Weights of a small transformer language model.
Training: a variant of SOAP for these matrices, 2949 steps.
Each number is 500 + 25 x the weight over its row's rms, rounded and kept within 0 to 999. Layers, rows and columns count from 0. Numbers have three digits each. The size before them is the row's rms in percent of the matrix's.

# down: layer 3 MLP down (transposed), 768x256, rms 0.12, rows 4-56, columns 0-127
# up: layer 3 MLP up, 768x256, rms 0.13, rows 5-56, columns 0-127
down4 099:524474502507495444478503483530504470515523460517512497515518490495486483505536479469530545506467527516478505522508510496505500472535482502490460488461511485511525524496485494523474449528484539471486522522507479486515531485544525514527458458520536485469515512432530494486475517532489503500465477520456495500529499500476536468511525493494486478468485510453516457500447532488484502485540
up5 095:474534511490465507486458529484507517489495518498507517494503538485522502482461485508514496480502487512471497505452542479483467431443453497480497489543498502471520500510508495536547478508510497476492498548463505482529507464526554502497458510539392485534499493511477473516490469496507524538464535512529453470468482487484497521533514547541487471492520507510511555497481471509476467542455
down5 108:476451482496535539474499470527490452466511514543490482560519505472500485500519515501520503476477547484480511510498467512464474554505503524514514484518509519440472494489517487513551557528496470489491499484489443504474520517504535521489499499435485489487532520518535496476511520493521487489497518487476530528506501431509514553512474474508507458502494550541449502509456464485477516511449
up6 099:499466426510525495527516486470516496506492523479521465496495491479531466551496470506506515516514519499486520498428510477511507515552518474497466500519550498501504475525479489512479504497511478523517482512475531518501516537514514470571497543491492485487520464478521498532544509515486486543510487464482505476492540521546487484472513454520511480517485492467527501519499530510485524494502
down6 104:500488508524506507481462530517489473475548505510480486510500556458478537452491510514489512460504518493536471483493532501569533553479495526491551499500482487530489520453480505495505487521500494480504518540496474506502533452436477510502484414482519540506512503513491490503467523547520514463507467509439538545502503452485484511515492523516499525501520495472490478519478494490491470485483
up7 095:490504534520506488508524486506547500488501516514518511488516501468498488516465547552502445523540538501491498478488465494494499457535508480506507462467521517488529490490473486540494462514505486486461504528497516539484506530477491498529490513506484487497484442483596515451457491529512497495527504557489515522526524486460458498519495532464494499474493469504463486488507518475531526517516
down7 099:520535472519539466514455519487506456517504506484542471473516477481468513490503544544511539489490555486493497462527483451502502469501508423513509550509488488455514562528490484470487554498481513542511547484506520490500444487513508494499508530454494507490491469519476533467503489507520518522494480473481490529500493475510456467496493509527457475504502477492499547468519523488484482477490
up8 097:471492484522459476499498530517494489509535508497510478503488522517541549481494504465429463469537525527484535503454481512495484507500512496492496513508514498488508457486494469549482481550515463501503538533516496571515545470512493491521490522487505481550482525560485481507500496454512498494514489454483482515501466506477487500515459478529537494524499546464497535483519500500461524481498
down8 107:525491535549498534509515502469510496492519499517490481504494507451481485543496498498517559521501483506530498496497532461507464508514474476528437496506464487508507509491491537502509521472510523495564493540533521514467476533489474492501499489463490487506511535518520498511524494489494525495511491573522491440551494460492470511463507492523483475476519535517478488528502529470488478449561
up9 091:518526498546490526496533447506520490499484555491509510488500530494514465521487501477460512501449522514513492494435508465508563454484525478501492527499485483509508485488502480483487523546507480497518477481515507512469493449485517498488512489485498439516488518501516460496481494435516510485498515472480524471481500494452463535488493474493479474511510506498489522514504474510519538468499
down9 103:538478519492487534507514516552511459526481522505465484492478526506483516493511520516482515529477523537486505477501507491522486493472506505500505493446516519511513484485498490520484497468486524459511515524473508525539503535506490497496509506466526493495507472497489496483505517490516498421508481479466509509519511436532457494451506489485475500492493447501499466541542481477471500499495
up10 098:466503539491493454513552493476490489466497456550513449528508502489491469517505546463483499550537508522463506521516463546535526456508507511503422523532480473472501483493488497483520473520538504460522499484521506492507495505503503485475528496498512481512489500498519521511467529523484480509530492496487485476529488511494513478512495531478514496491517501484461518470474502530511465507506
down10 098:493485474535495487521509491590520484498495488478504488493458533513481490482507512511513525531528506476485529520488504464506512485489515490496491489469483486517555521464517487477499494467485467473499466504498459451504529463525504492465529525547550499485482527489530495502524496508494514531491503491486541502479521473464515482529468522477519549505510502480470480475485498506509501492486
up11 100:469523477508507547510493484487537522509517483504486499557490489488495461518543505555550501454493476508488473503480498493510560507473484494461472472522520519492498509499504503448535528514448485536550498490543490494528500500517507538492507522503492516495523474512535504506497502524537504464502542494489529439471525473505499545484484440544559454496486503463515507537478529494515493510518
down11 093:515510546567553500516505479494496451481503481518483484513509511492473544452531527457503478498516532472504490517540519493480502547555543529454533439495471472481517522500522518544453489501515508432531443516507483511487498496514522513520517486455506493523497509485511512503493510460473513519544478514546474520528487515580505549500482447534516496513494543489487462443497458446507528494540
up12 099:485495489485525484495484518512506488493483486533525477494540554495465542516482495507519497504509499526492516479493482485526486496510534494467516508460522470526481515489532480509516534538502494514509468505513508522500495491502496514485499493457498495559509493508455510475499453475524495462485462524479482498523515493467458523497485520536515507459524529510532512470501456516509477491489
down12 098:522524519491514498538522490495464522487520520498435504488459483522514527500473511499511502522539580499532493491482509509493534500492508509522528524516472517514532534514474501510547520501508495509526526465539474492486504509515487484465503497522501540477474512433521493499455501501487538474553465514516511489529542480502504487496498530456497514491478489480479494528498499524450483528471
up13 096:513500486457466506512489555529497538510462446480523489497479544523441493484519540520494511517530486488450482502482470446527486496503461443476481461504521551541515470484470524468488514500461499507482485508497490471498521472496522486478551532455503507475506515510536503524478495519504491501502526468528507510513509511478500493525562500503494492525480473498484515519493496521489487502531
down13 101:490538472494506512473510536512522527482518512525528479530510457504509482428517489487506469487512508474530491540489495517477462499474512504518499546509497523483520444517561509479510534530504561490463445492499431523483489479502525523473515527499509508461493520465482505507488502465474527524521513481489510533503521529544509489399501507513509492507487497500487492515530471549513491539486
up14 109:522517509518469492524469538517544506512445461513489479506535477497555476468534520516519496489522491505500460449496538500472531492516496471504515500515504494479536498511473471488512478497506484498524503508545534479519510497456533509486517488483469481559523498487506475511502498482492551482439489480502520538500500505534480521513467528464457508482510484536485525473459487512508526517536
down14 106:498533491472521488495500470555529533486508513532512523534496511517525464526543501466538540510523440494522454505529495492502481499497563466455495515478500465486514506488515519475530507547508470544531494492500475504502516524474505540537493527479514555494491488528496529465489546481550531529489514523440509493465534485550519580485475504484462514526456511509520501508464499517464541480503
up15 101:491495496533570485488531518431513489516497458499466529519506504493505487500516493505522552482490507524512510506535486509523554500452491495516490528534505503470512540491500479520475450479488494470514516491534564466474526515459505524526487538458495463494465512471505506483470512543497503520513511479511460469535501484521450499480512512451464483484494534502452543518530508500492498476505
down15 103:503536555529511463534443513498501467534519511454498537507527507465511468518544519523485470498490502527480530518498530508497547447497453492493502507490504462451476476471463527513450466492471487496453534491503512557491488490477520498491493475472491551471525485457499497496484486517519532508504477530505507494521501448501499516465501522509504514560500488467536506504459496513491490508515
up16 094:500496526510553514492507508531499495486463533522488519512425489459509525507517484525477491459530476487474522445497485539499469525530475483507495515493514515499522484477526457483483502541525484483517482506481466520475533486478501456533462531475491473494485470550511465516508497520517515527451545463496518507503498530500478508497496500523470468510508490475510468536503517523496482486556
down16 100:527522521512462468495521519494494485487460535490506468525485500541487519505542507514449504499464460491529526486507490477495478466459492478539481505470483513516495534546488505485505485519511503524496535463471529500474519500560475492479527501510526520520518427468519495519521520499515519489490470502521516529504481501467508487505507567492500495492509522519487508503517502466499486514554
up17 094:511494547503458469482485486521536512492526522480500518508508517478470470507526491475509512468486503494492541497451482488511540450565516501471539502502544527490505538500458533488559512533501495524497489474495507498476529509497499514484507491447474515498525480466496513463497512516471498513503519493477516486464459471516525459477536489490525504516469519523488500485477529484505519487509
down17 096:523509515481493522527518520563493510517436496511506504443514492489491459470540483502485493580524536527515507549539496501533487557517470486497484495509517479466496469488537494580496511518569447490527562508494489514529480498513500496486481474520537489474489528490523520496489448476521511515524507490480513537518510521481507481498496483502472476483529494496512477473536469457509487506484
up18 101:525491520509458518499516511467531482541475536468486492516536459485510522542491503502516507512518471523499479493470499518484516557499503503497478517503491459492532533541472527522513544514472495503522517468481468487518495482502494501495575487527497480514490525493444483542532494499444524497507487508478466494516486500496515527507453522539500454495530514479487505505510471466533538511496
down18 100:500496498514503517487516517516488517502467474512509474494495558507501477510485462468451512517481477512532514487535471486553539498496511503489479517479512490464553436487499464493493482498512563467495499558497511495514494526523513508484516537490503471525478503509505503484517520499505477526497516508506486481521502489528461489449518519482505488528522479502488438483505512472506454534518
up19 108:551465496542525531478464492490526511486515428476453514516473470476492514511491496521455498476482481494462483486476540541505503532490522555454513482521530521449492483433503491484512526479499482504510502498521498477456496487475492505511529522505498458497534492487487473432492503494537476483484483493539539506488488509536523512505486456475494573524499497484502506529514500454505463501483
down19 113:505478506510469481486459539511521536499485501502532511520493481466480459518464487462535496532544472510520515489500537521530549467440502542491507442494523493532495496519484516508481509494502476514490487500483468513483478549517518520521518511467514525488519514465468501472451504533509496513487506495548498543473463495535490482486527453478493545449543518501508495520548476469542487472459
up20 097:523489483496551551503492488508512526473483497486500529480481560517490459454514440486474527503509462501526500521518472462529459499491482485523520472481517539444516504512510503517439527481501476516520519467505517512447518486530512464488514512467495510540506478497500490457487500479475473455412479536486504486499502461521526492494488495495517527497460486524504521537488489527494475532472
down20 100:501506487533442535512476513486509511514477514471462576482485498496459487506514509526520495495521505516516485506473505508505513514495488519519537539463504466482521449489502518506498503516479531504514496507512500499543505520522533512494526494527558481535528538492469531525480490522492505482456505480539502476505456467515504509494514494462523489510533468469514459475474550521506498504494
up21 094:495501497450529560466487499516514464477503467519491527541501457511476516513508483495495466477528473480498517517539454517561503483481490529500537492513515506495542490492510513480509421558500503512507518456478500526492506546471514521475498515513512487509470498491525468485507476494483537511505502489478486472499516472472469514496506538526461499459480512494504490527504464527500465515535
down21 091:518517474535444493536449474476472484482495510503494501505494499538488510537487539455501573503494454498505445454502487519482520532493464508479536522487528492540526492497532502455515505489477507510480501475546507506498500472504460513519493507521520477520488511510481495460474505471490458520498494494506534487518513453474481514481499473548497516475513511493487461485503492527517494500465
up22 100:510584518522505474524544525509501496519497455474490517441491528480475494459505507501510514523458496487497499461543526519456532522516474564509506502518514478462477483487447550505495496521493510495535489532497482478462458470486476496498476483463449512518576494471525487519519514508478470505499503530519479518522476519479478495479464478504511467503516506503485502497492518504455514466486
down22 092:504502483499508469497463534541514525495526518505437513495481490487544456438505506517514501512520512529537514483482493538491473501474505473485462511532480495532577460504490483484513513533500493479480496506499517495519536488496531527526530479508477472485507499483504516441507467502508535468533472502504504521515494488476511504512493474514498482507516504536495515491491493512466472545473
up23 088:498522442471508505459513514515506507455515523470506488528489525485530489477488466507553526482530520515502537484495573511508491488514485545527497488473500460484496523505476504499508543472510493490470466496463454523471478544506481462484505523490476465493493498489479511483510529462489456572473495543501476517515492480528496520518486483482500522520471469495479536533518506481470508481483
down23 099:510490505540485481546506491483494500535527490516520495509497535489491472537460482515516510528460514453557529480490525527501511529508556471488481492470515500506488505436485506504498569542476513556514526503493489500500486520481492454476508480505510519472492492457468497530503541493476493506499528505493514547460529557526501477509503483457465521482475518507488528462489510499490482458544
up24 103:505492495492491479478536496528539484491532470457462520474481518467477526439500537510488458496472508463493509499501475539503515514514505484508462489523563565493507506514512508508533473535471461496504470486516492557489516522496482514556486511505517527484502516548562463487463512485469488469493485516486498517521479498494494536534511475476477484523513491485490472497549532502509497529507
down24 097:520491518525507516515487502475486508455514502495551461516524487499484502482464523491527466510464513494482544554546515452469517517495465487523510525491510532527518528508464484503491530492528540491524491473547488503504494455473498478524519515520465490438517537522456560486417541486495486481517522540502477512489522523503478531508505457514516511488533480544497499487464502480490505476504
up25 103:506547513487500446500505487547460509515446493562514522475519489517521520505473567472435488527497497501526552501514477507521530528482461461518524515502498493532545508506511491520479555518513496531480552466522514457454520483490483519481472475515523479480525483501502495493441459478504507444526495486537483527442516500477478516491478473495479502532503459496551525456465491453525546468496
down25 097:488502512464534503465546506521492535475471508501476515470495512521459462557452517506505476505466502512521489539517501531512461498509467496466493510482475483512481498515481481495488468490513486474523538502475482487466479530494550486521522511457541477497479511522474497485472487481519521427496557493503403530515508479542511461514485506504503509482463523523497512478556505472512508544510
up26 094:528481515507510523515499525452492508423524468491486505502492512514494530495471507464497461439529503526464521518520503497499458488490522432519523468442513489470514496493524528519454513496482495543520499485487527510489496501482505492516533521494453501519552448524507529486487484455441483529512531521542464472492539495480494509501478542482444503463513485494493503529498490485496491545506
down26 097:498519495532491508478495507507510493510514476520531485504487465515514486511452486456501532505513505538490496496476505490520484473470451477492469500488496461465491511481466523519486494526485487504540497483484502541500526519507489557529501528517545485510477505544519479446487520502509490479488506537491508520509489451474500468499514494488512480514496521475481495471482521519509547494531
up27 094:495502473489474513464523497527512436473506496520523497503521512428511478476519523491516533494537493505515537523488473527516516512505500480512510553486489489464492518546494500491507502490497509499516509474492476441510493521481487500501490548440499557453490508508490453518513488503476493521435564506475481485508533480527555512504492447518513502475467502528481485523435498489469485527471
down27 099:499493514456514493534478512470502491439484486495506497497496463512509523519472459532487534455494484479526513518467455480504532490498478505527466505527561503508511506519518499478492491519483512500528493512510504525519513491534465510438488508553507476496521504522510496538493472488506484514511461545556493513479502503522501454550535493497502497491559522531537527478488486510484486502516
up28 108:438499489464502516491512498482429498498515468588505555505498514531528469527505503523505473466471557537492474511492483506498479567474497512546503506481486487505519461463483487432487547505488512498485514489503496497444480476500509508518474505526437493487499522518472478515473522458506522465491523477471498473505472513493500473502457496504488505527527506480502528516468515457492492524485
down28 099:501472519513434518485475491501521501455511476492507448463494493502477513489497475481513515529485490506518496483525479518485496422471500518502479509491508496503530527560516504514499527532464458452525493521515463461518508504512533502502426514533477457490538503511466512483508502489518508490492502481535487523507520516548508497502482515486561478524482504463476491531497510495509548527498
up29 113:495467500454455512510495479547533490498483494530504493413468545521495434476485478520481520475505483493491510497512498521544463539501467493492521535479549486494465499487442524472540486472492517483497476480464494498489468531502459541554499502496480450482484495440497487500470480474521494494496522504547475518485518482518493462504466502489534503488477440536516487472489501471473503489473
down29 100:486498514514494486490528518465507477522502511519468517538526499505519500518483521458501479453511495463471491535493517499512514476500547542509438529480504501471513484502526495470456467532485449511461482483528512517504505465522442503474506477478538488496504471510489499445534502483535532497494525478558494493468531520465501541479463529494491487437485495455509520483495483509475537457498
up30 093:458505520518494503459495504524489494458495494510503516485539524496475535505513479538507523446529436505512485519509493512513483506538504514507531513490477479493443505463476526493501481497461470478481504457470508564541500487499507485506474474488515533489502488447479500495496501451492439503443518514513534500504484500543460494468522524479506481515493474510467515479532489548489527485480
down30 093:512499509480530487509491494553512571561503520499513425503422494534545487492522510486497512508506473538532493505519446498522532510497485470524487472547484518517471506515508472526490538528523521478482524572475479466487521513480525471471486519494493463485482466501517487529503481484474528528497458526483456518506486482501497506476463457490524518502520423474465466531491549501483474491463
up31 094:513516513478480532457507484479517491535454507511515481480476503486489511487470482487458490523514483517521537459511479471488481483512518524464495508430537499457493498510488520488479504609525472556486517498518507525515466479478543523512530506501509504515558469468488491499484499508533544453504492488462494505464557525454487474479484516472474522484526495503502471492503512513508494494502
down31 109:528543493498496462532517509526505498478489483474504532500494504552424464508520492479517518513498514553491497461503500462496468487496499494476511537520524502425466504484495530554490475495502440529528492493500514527529511499497499497503487503466495474528548468509483492524502494488503516461492550525523503513492519471507452503503469515498527506573499487504545505536536477508497530469520
up32 103:473500535504481518478501501537510472499466478525554502469519548465518476464497499498492502507521514492506478476440484473492474514538490529460536470518496538471575499513518500507511506514476526493497511501507514496508508476468505516521495510460544524509483501459484494569507482476462474447530467460548494516466468498487496452500502477545534503535451540510555509516500506523471501502482
down32 108:519525508525525444467514515490510462517510485533450560519510505520516528484520496485473503470513482491486525507466488523488464527491480536497494467527511493514501508458497488482508500479505447543481556487474520512476502513578506516505492542454511513509525505480473464492514474485502533503494519481489472544488520510505487496517474473517500527516536549495491531507481512462506522501544
up33 094:487514448574508493515502495472506524486454502544504478513502560478518473512508517482444531514535478548534501474491524521512493485507492515485529518504500478513526521526495485538512520521513474466507486492437511475515539497458492504470502499497551505496529520509481497512536546536508470552510527541497505522480478475504483493504489509536510514540500482470487509487508490480479468475509
down33 099:470477471531463541488501503517487525504540517491528534464525521496489462516517523475526518491518508486511454502483492481488495452520494515514481519482485510503494457507503515517487559500505510516542496482533562564483519529514500501546508477494507498552511519485515507525480534471498495530491504494485450550487503450465502508496525524496548464495459509520486502471499531504514498512462
up34 108:552461534476522508477459520505487477475499480464518492537424515492501528509570499482507472504493495506504540504501483502491490491489511510527465503481541521507507475533465501499518487504505436511398525524461530515503512515505491497490495494501527505485485514496527514502537506481492486490499507544485506496491489546508483504491474555519495526523464492494492508542444481504476507444515
down34 097:465478514457477473501541504453539485456500524471515473477487470479540509480416503506503482464514527504520527514529465471498498505528468544510477486429498476493506485510564492507495485506524468487487478498506491479457502447503513511516527493482475477514478467518467481522518490475528517522493510537523514503513476529551482483528526531497489486512506464504447475523480516532482512489483
up35 098:493440531463503527494524478502525497565505512525491510526508515517505487487473508510451481478468472455511505503488455524491488482513469481479538496515504523508499492495505533500484458526522467491508499532520499546540503533456505472528548513516542485495513471444500514475496485469496482550542486465456478504501439500458481453499505515508490498501474486495529493454537513477513454604496
down35 088:481534478511487486508471479489485483517468510494525520437490464513472512511513441538499526494510550546490500489512517464504490472472523512536448504502517509492476523494520476506505517422492508467507485483491434451491509461515495495517447479459479461518522494505466469485488464532473484480463548537505512510542495532468476481481489506508504525488529552514519513501488503512481510438520
up36 103:515543506497508504496490437519509487499522485515516510484492530460536483448506509525514517460535456483474484513514541495535521518488509504487459521501513519530523548469493494519488483501508451530488536466543529484509492501462506495474485517496498468508527447497497485499482496500470496505514492484502517499482523487468448508507505501475461470474516495512503494514474481462523519460470
down36 095:546554476524540469485503507491529577511513502519484457494508456542510501524496501478543532491536479510462495502527475542500533498546508512491520469485489508468519473513502485491532466496493492497487480526508502506503458536517503508481514494517492478499440470503475529501530547516474485520491507486454502501513522509522476556519499542505495516484506498497530499498512467561468516543519
up37 102:492483482475516475491522512468546508472512524490528542504475500528523494461514477512497479458506535510481488464447467509469487486499521499488484459496445477466523487476508465509509479498507527471499539527517498465475518471506506489460503471510482559502521480519538433528464495501474502453494503493509489498497510453484476495485495520508491506538488486439503496495483498525467507476464
down37 107:526505484539526491548482499496527494535513508484487532495493457537481479437521520556481526494481522498472515498467456526488517518510503472533506506489486481472495480501526525508471488545459511477490518480517507485522496525490510464501522478489514488499548475562507507529559507475469522495537492513527509454507469504553508529421485526533549483503505500491450522509498525528458580522449
up38 093:499501509526512491450517513526537495507489452468497534532483516483500468485554499468541494494447448503485530526499495512496502521519491510491494486494486509491503488501527511535499550514477545455456523463492500494515499492546498534503480530517550522476543544518485442534512529491485513517522491505518474482448511489489463513509511481502534518481481525422461523534478502498464520555464
down38 099:440533522497469520513502478501499470529521475502509530501523522484515477489472503515501550497454522528463464494528518499520445464514510495511509500521510524485554533448497529519533492509509490548505512503558494546503468491474486494533480491497504514551456523480491521468489482449472490439510528487471479480493465493526527547498513490523443468478516541502464496526462472533509510467502
up39 094:529476474487531489492522477460514520515524476489505488522509501499489515478486519510522504529488521502470496467484470507489505552507491500472509482484523524484539501485522520511495504505512510496518471486509499524521478505510435474489496520476497499473468523483512483480517504513461496508504487486474485535512485490507476522564493494488526484488515497496501535514509520557549485454509
down39 098:495482475481471459482505495535492487497496567515480484525523468537509500498481489521517513502483513489488456457520459454478499518526474479487471538453467515511467435478471530544474547477507508507566528521500514502518535519526507484524497515527480471515505481558512475529525478490493524510486514468529484502509479531476521495510504525482487531511473444470496451503498496482498498538487
up40 112:541478475515512527487472512466468465484463560493489483508525483491516505519531558528495484492500486495474462486501529516465484473507520475476509523506526512509513509513501502510516536461489487501466524474527485472510447486451505505445475517514532586493500526481515506503505517516500515533482532535523497479511526510459457524528522521497519532481489528490517523509504559497521511496440
down40 098:498504530516499480484440506480436488512504528465468440512483527529538496509520499470491507506480480538480510492497452493509467508516508560516471499505480484523559478506479462502493518482416484490514493482487476493519539482483491501514511486488478529470506487506458495520456549473440471522527468444514490516485470539528512527508485519512480542486499480495487470467495524528508535474529
up41 097:520462484479529515496454518491527499526516499548524508520481496542509528529490495507522512526539507511536505484495488505449536481484471539481521469545552494488480528515483513485506539495489477499507471515463505450504515489517495525496446474467557519465496494510523492463487463496503527485489481540438493495494467506544464495493494460477476482526512508471516517489542501504526563575496
down41 104:458541498488543525504559539519536512481514533500544473547476518519507534493506507496514497505499514491504498525498491533462476501490482518546502501479508542499535517504516516499497502502507475488474483467447533552490519461510525505507550498491484478499527513507534504522462548519508503509469531492550523505551518527497521497487515474470524510521508454528494489481476564521539494556503
up42 088:502483525516544503530413467515518542511531459528492450510521494511504476455510475489492497485528520478474523466542500501481494470495478461502531497462502488469485484502495488507542519519505548508494565496473522479492515507518488507498530505537516494469479480467496486489550473501481498512510471514473495556501481467486501474503550495478467494535431526496524496485485493500526527456472
down42 094:491551472502510478511496514457516462521458488516531520457512459459483508482488495446475513481459518510523495505507471510515487502455516484471503504490462502525534535482516504521509510528530495492476498487502538508527510494475519460476503513492501520478523491534509492501509514541534499468490518485502464495494518455526472501479530509547474520479544514533526546500442519482510505542523
up43 096:507504470498504506503445493498483478495492477471539530475498509504512546486503476473516497486500546481468539497527498454561528541459476515505524524500496530497471533515490517490524482499522490515534458531476507493524495515502440473477525481535474520490514507464471490521495522514452507477526512478552486486504508494509457491529483497491486509495503494513510489508535511519560488525495
down43 092:495522507498512515486474528487536481514530512482485499493526491522524507516502476505521533505520517475496487504548488491468475537514490487490453511507517486515506501448552489559481498463489480478511512506469484484463490445508485520487497481522536533499472504506549516473490500463534514495488506502504504573495486469448493497528473498520517511472509523501519532497491484508449496519412
up44 098:485496488513480534467506538495491524447489548457477499512510507514472470519494529502529500499511464510530510465519454467527565471512457469524546525509487532515494506503516492510496505479507544489507531493522480482535546525490497499489505496492500520495514424533539511476493491499447513487475462506482463464516517529501541496486493491460492520534500503489514528555487508479520526530504
down44 098:459494504525438532494419465474481540463503504466481523514516510486469546518493501507522482465502486518549530513474509511521474530476491502502470459469513545525458509495475548518516482490484517508447522548570474523507455489521520506519517497520485507485502446505476518513437522508493482507478495488518507484482516522528531509464491485460525528478519534512492508491543466525511493509499
up45 103:517523475541516502491495523512511479484517462500497510507530450467557515455504485513532463490489517518513499508482504495508495462552513474482488525485472514550515478528463531457502480515522449502518426484556498483462505485456489521507505524528486510499529472505502474483478511446484484476480504494491491477526531521503518526505512518466493511491524490478501491434528500504496506533524
down45 097:482483487485496531470477444491515506507461518512518516502470503498500514495517503529483505469515492541493549514496498497459497530497499477487493433516588497468490551487492491532507520458519521464503496494490513521492524514528527499530521489474491473542524490490521502541512508528500510529528493507467513512501473446468470457469523490506524485518506542495541465533508517525489458509469
up46 103:491553525475481496518517516471471505452544547496504511502515516489484535474525544513537500505475491481521556498519484553500479490505494528510505505505474495462539483449496484506533501467523473481498513491487445529442492523476469495486524509493468493495473479487490485502482461513518455494452494529554503480482505496566498531510447556488541494514480482478463517515468522515479463506524
down46 100:470520483510558485505468469480489507540500498495490475497452500501500494476522455506516535475505523486522549522562474505454543462489505481477488444509517523495484493511517520548484488537488523500467486509465487509476473484460521494521548473522516477463503523543559522485509497486545479483517525514540517515539473498514501489433430489512517466514499475504472501522512457525519453464468
up47 103:481493498477464461524490493488538492520532525485534544486532475513516469515539512509554513551492514512530480503534489532495511554477506528514473488490494447528503535489473491531480488470519540487521509513489530495483482503490503499517477519488511463521473496488513464467478557513488512523474471460479513486509487504515530488461512502546460483447498500520472516490482500453478499489511
down47 102:511530451506521503490500501535519516532498523496527495459485494489519480511479518473494521498547509506552457525474499503516508500515487503512495501508474487481469528473546452502521501471534501528441534450511498505507501447557514557472525505474548494481520490494507528488502505456473490499486488489547461479473498477479513525547518464491529502530509515521509497504518484523492521520500
up48 103:469524447499519515530549523469507515477476479522480538489521500518461525491525501507486474508480500480546550463520495512507486524501474496497499515486466495513489486477488524474510492482491554528534484516528533475505505515473488482466542531492520501509501485541493539536489507491468510509468549492559489513478500478486534487536458520513478484451471468481406483485491552575498532500554
down48 098:537487492464505508500449468500486531496543537454504520491500465513523503489498543492526489470452563499509497488511489496482515460549453511537502508494468531485513500534473481522462496535483488509506477542485515508469463523530468549464447511481465485524478461477520524464535498490518484463479515484498454506464503470497533517519540484470492531465552502484507480513450475527474524479443
up49 100:508509492489511519499487481514500494558451468521496533529470494510549469498526457529498495477516472485476533467465523499542501503559502472493542507490460468542537507532489520476535519486511467475509521508522480505482460492470489509512513519506466500522467503485537468501504475466479512482472497504477531516494470509508476503523536511522525519484525461479581497483488509487470482512479
down49 089:503535493513529483475526482533539479534490515493507551492492527491497556500534525508484528465504530472516487511528489468459492473501508490506534547510503497483502545465472503477447454489511505480515524484509502463538510502499535533492504474489529464478492483474505499447501515484543507435537508505520524474494508509491537482494553504517517519516496528513532495528468528499501495475516
up50 092:494462545529472537479534494507501428507476472523481487501534470467488529470529478475498478525468483513518455482544495505501477451513472489483513506530529512507488528494466496498534486512488546522535507486488516488483476480490487535505476512513530528489508517495494461537453539526515510535508469526504517482520515503499467542545522492497515507517519480482523504498545533527496488453444
down50 105:500519526493498479474509527567509487529486491499468506498539517500505514495482471501495491581506462500500502466497484545504469506506468520512533487518532479486545509521491509495522503557522468520482474499518483519482505562477492512518505542529489527531430502504509464490473518501496468480484518515490493528472485479550484538521518493474482565516458469485515522496538501501530497475452
up51 097:526491513493513518574505550494527490466487502505498488472499486521507523521492494513527507468513536478491526466475533470471481499528522487477513451542527494501454554508502510510519520518490476510509492510488480501557512551495511485489469523518515510522485519503515503505486551497491497505518523428559502530540519542469500516500512503474493472494477473512446514489507467531480507517462
down51 092:502511526500464493517498497486491522531500523501483469531499501531447520510479473524477459516440570517453500514470544502487502500498475440539480491495509484491503520497483488555486517507521468463523464531511474501483477454499526511511525498515496478498520571527544503516494439505490532535492489518528504519523533486510463487494489507504521500483492481487504468531487551477492480526482
up52 094:499528484501527527510524472507540484535474512493545433450481522527506507513480523519500540527539481495540461536435493504582513552523498491483526487541498474542489524507502539511502543512521539497500519490498511493479498498488506466499491489498461498493525538488487501543508504493524524510471487494469517485474500487510507454465506468469517481509553500459456545528522522505527508495460
down52 109:529534479498512496507491490495533494518454502523469504522509529538503491518472506505522493507491519483532520535505491529512495476507489516493495469507479488494491563502515460471508490509505476497492512518471476504546503509507501491483443490531553469478502510472492462503520451481469583464494493515486477485532520489527513511476524448525497497521529488467502534460475533465511470413462
up53 100:527462492516474491458492516476539495496499513488471447496527508502495482493504469514507473521552508507521535502495520494507515475480500541500500524522519535509526504482494479475547464489496516506489481481579505440498499488483498460536524469507487511499512518466492496524525490525559515495504544508495462554467486554508553525493528467492531561519485478514472488495525520519490499533484
down53 100:539460544480502549488523475475515517519552455489503509461517558503497506481485544468502455512481519509487487514537491520518474483547525525530439492541470506459469499475478462484543484456524468478492514513488531504511500521499493476512529518510532512535464480501515464486518499480518483523507489473516497519537532545540488500488499465472517473532546497527516502508527508488521478505486
up54 109:488495530503513491484500498484539496533484495481452524488473493537487514512532540529514439529500512496492475512472466459502476455472512509482495509476521542483478509502498478526574551496479500478513550473484478464496550537463502484470498525496494505450512459462499473466521475498496462485519527513532496482527487502486504517516521480514544490531488497546481519526518529472443531479454
down54 092:507497466483474533521546496492522506511487474496528474504476524481471464487525421488482478494512461468515542499506509481493511524488501555521473489542524480465505522495476471508417512499514487477473496522489506489484480461523502491505429503499513523513484461570461523550507490472542527530504509493512513492517505471500458492502448515502473520465501488488523512478507476478525450500519
up55 096:499515521453491507480543538487505482486444482475477470475523480458527557484529483537496528481472479523524494512489460522481492487449501513523517506477473486522488540484531498538525517507510511480511512474495476448508522512521493547511485475532503492491533520485543551500502469507499525491496535511520518529467465493502456477529505509526493488510547481483485520504488448511475483513537
down55 090:476468471504503462510414477503491525473524486571520458505460484513466506480523523485526513501496515558486553525475511438536496511462500435475479531551501526492484461467462525493478492520501489481501491511463505497471480462511491480518504472487494481477531474487481470548487503494498492507544492459492486444504534482506533502479513526515512484526521488541509492477484520473506504484510
up56 101:494499534530531542528466455461472512502501467539489500515457427534485483519519493512487455506488509489502486422522536501543497477493515495504548542520505497502513489512564484512538438503489499483476470468489524458505473507525522487523551513487506510512497497470492551494542506511514488516495470501510513484480546508535529486550502567511484500449493477467504507504511520454485555469475
down56 108:502495499506477509506541475504453498507540496494470543504471497532516510522489454529534442529498508507518476496458551527471483515505560506538528479478534524524452516513452488495546494452511505503556498540441542496509500538492472538491508494501523451519486468495494507491535504494497492498523467495510479488522496496503474511539472482539495471503508500497478493472493461497503511490494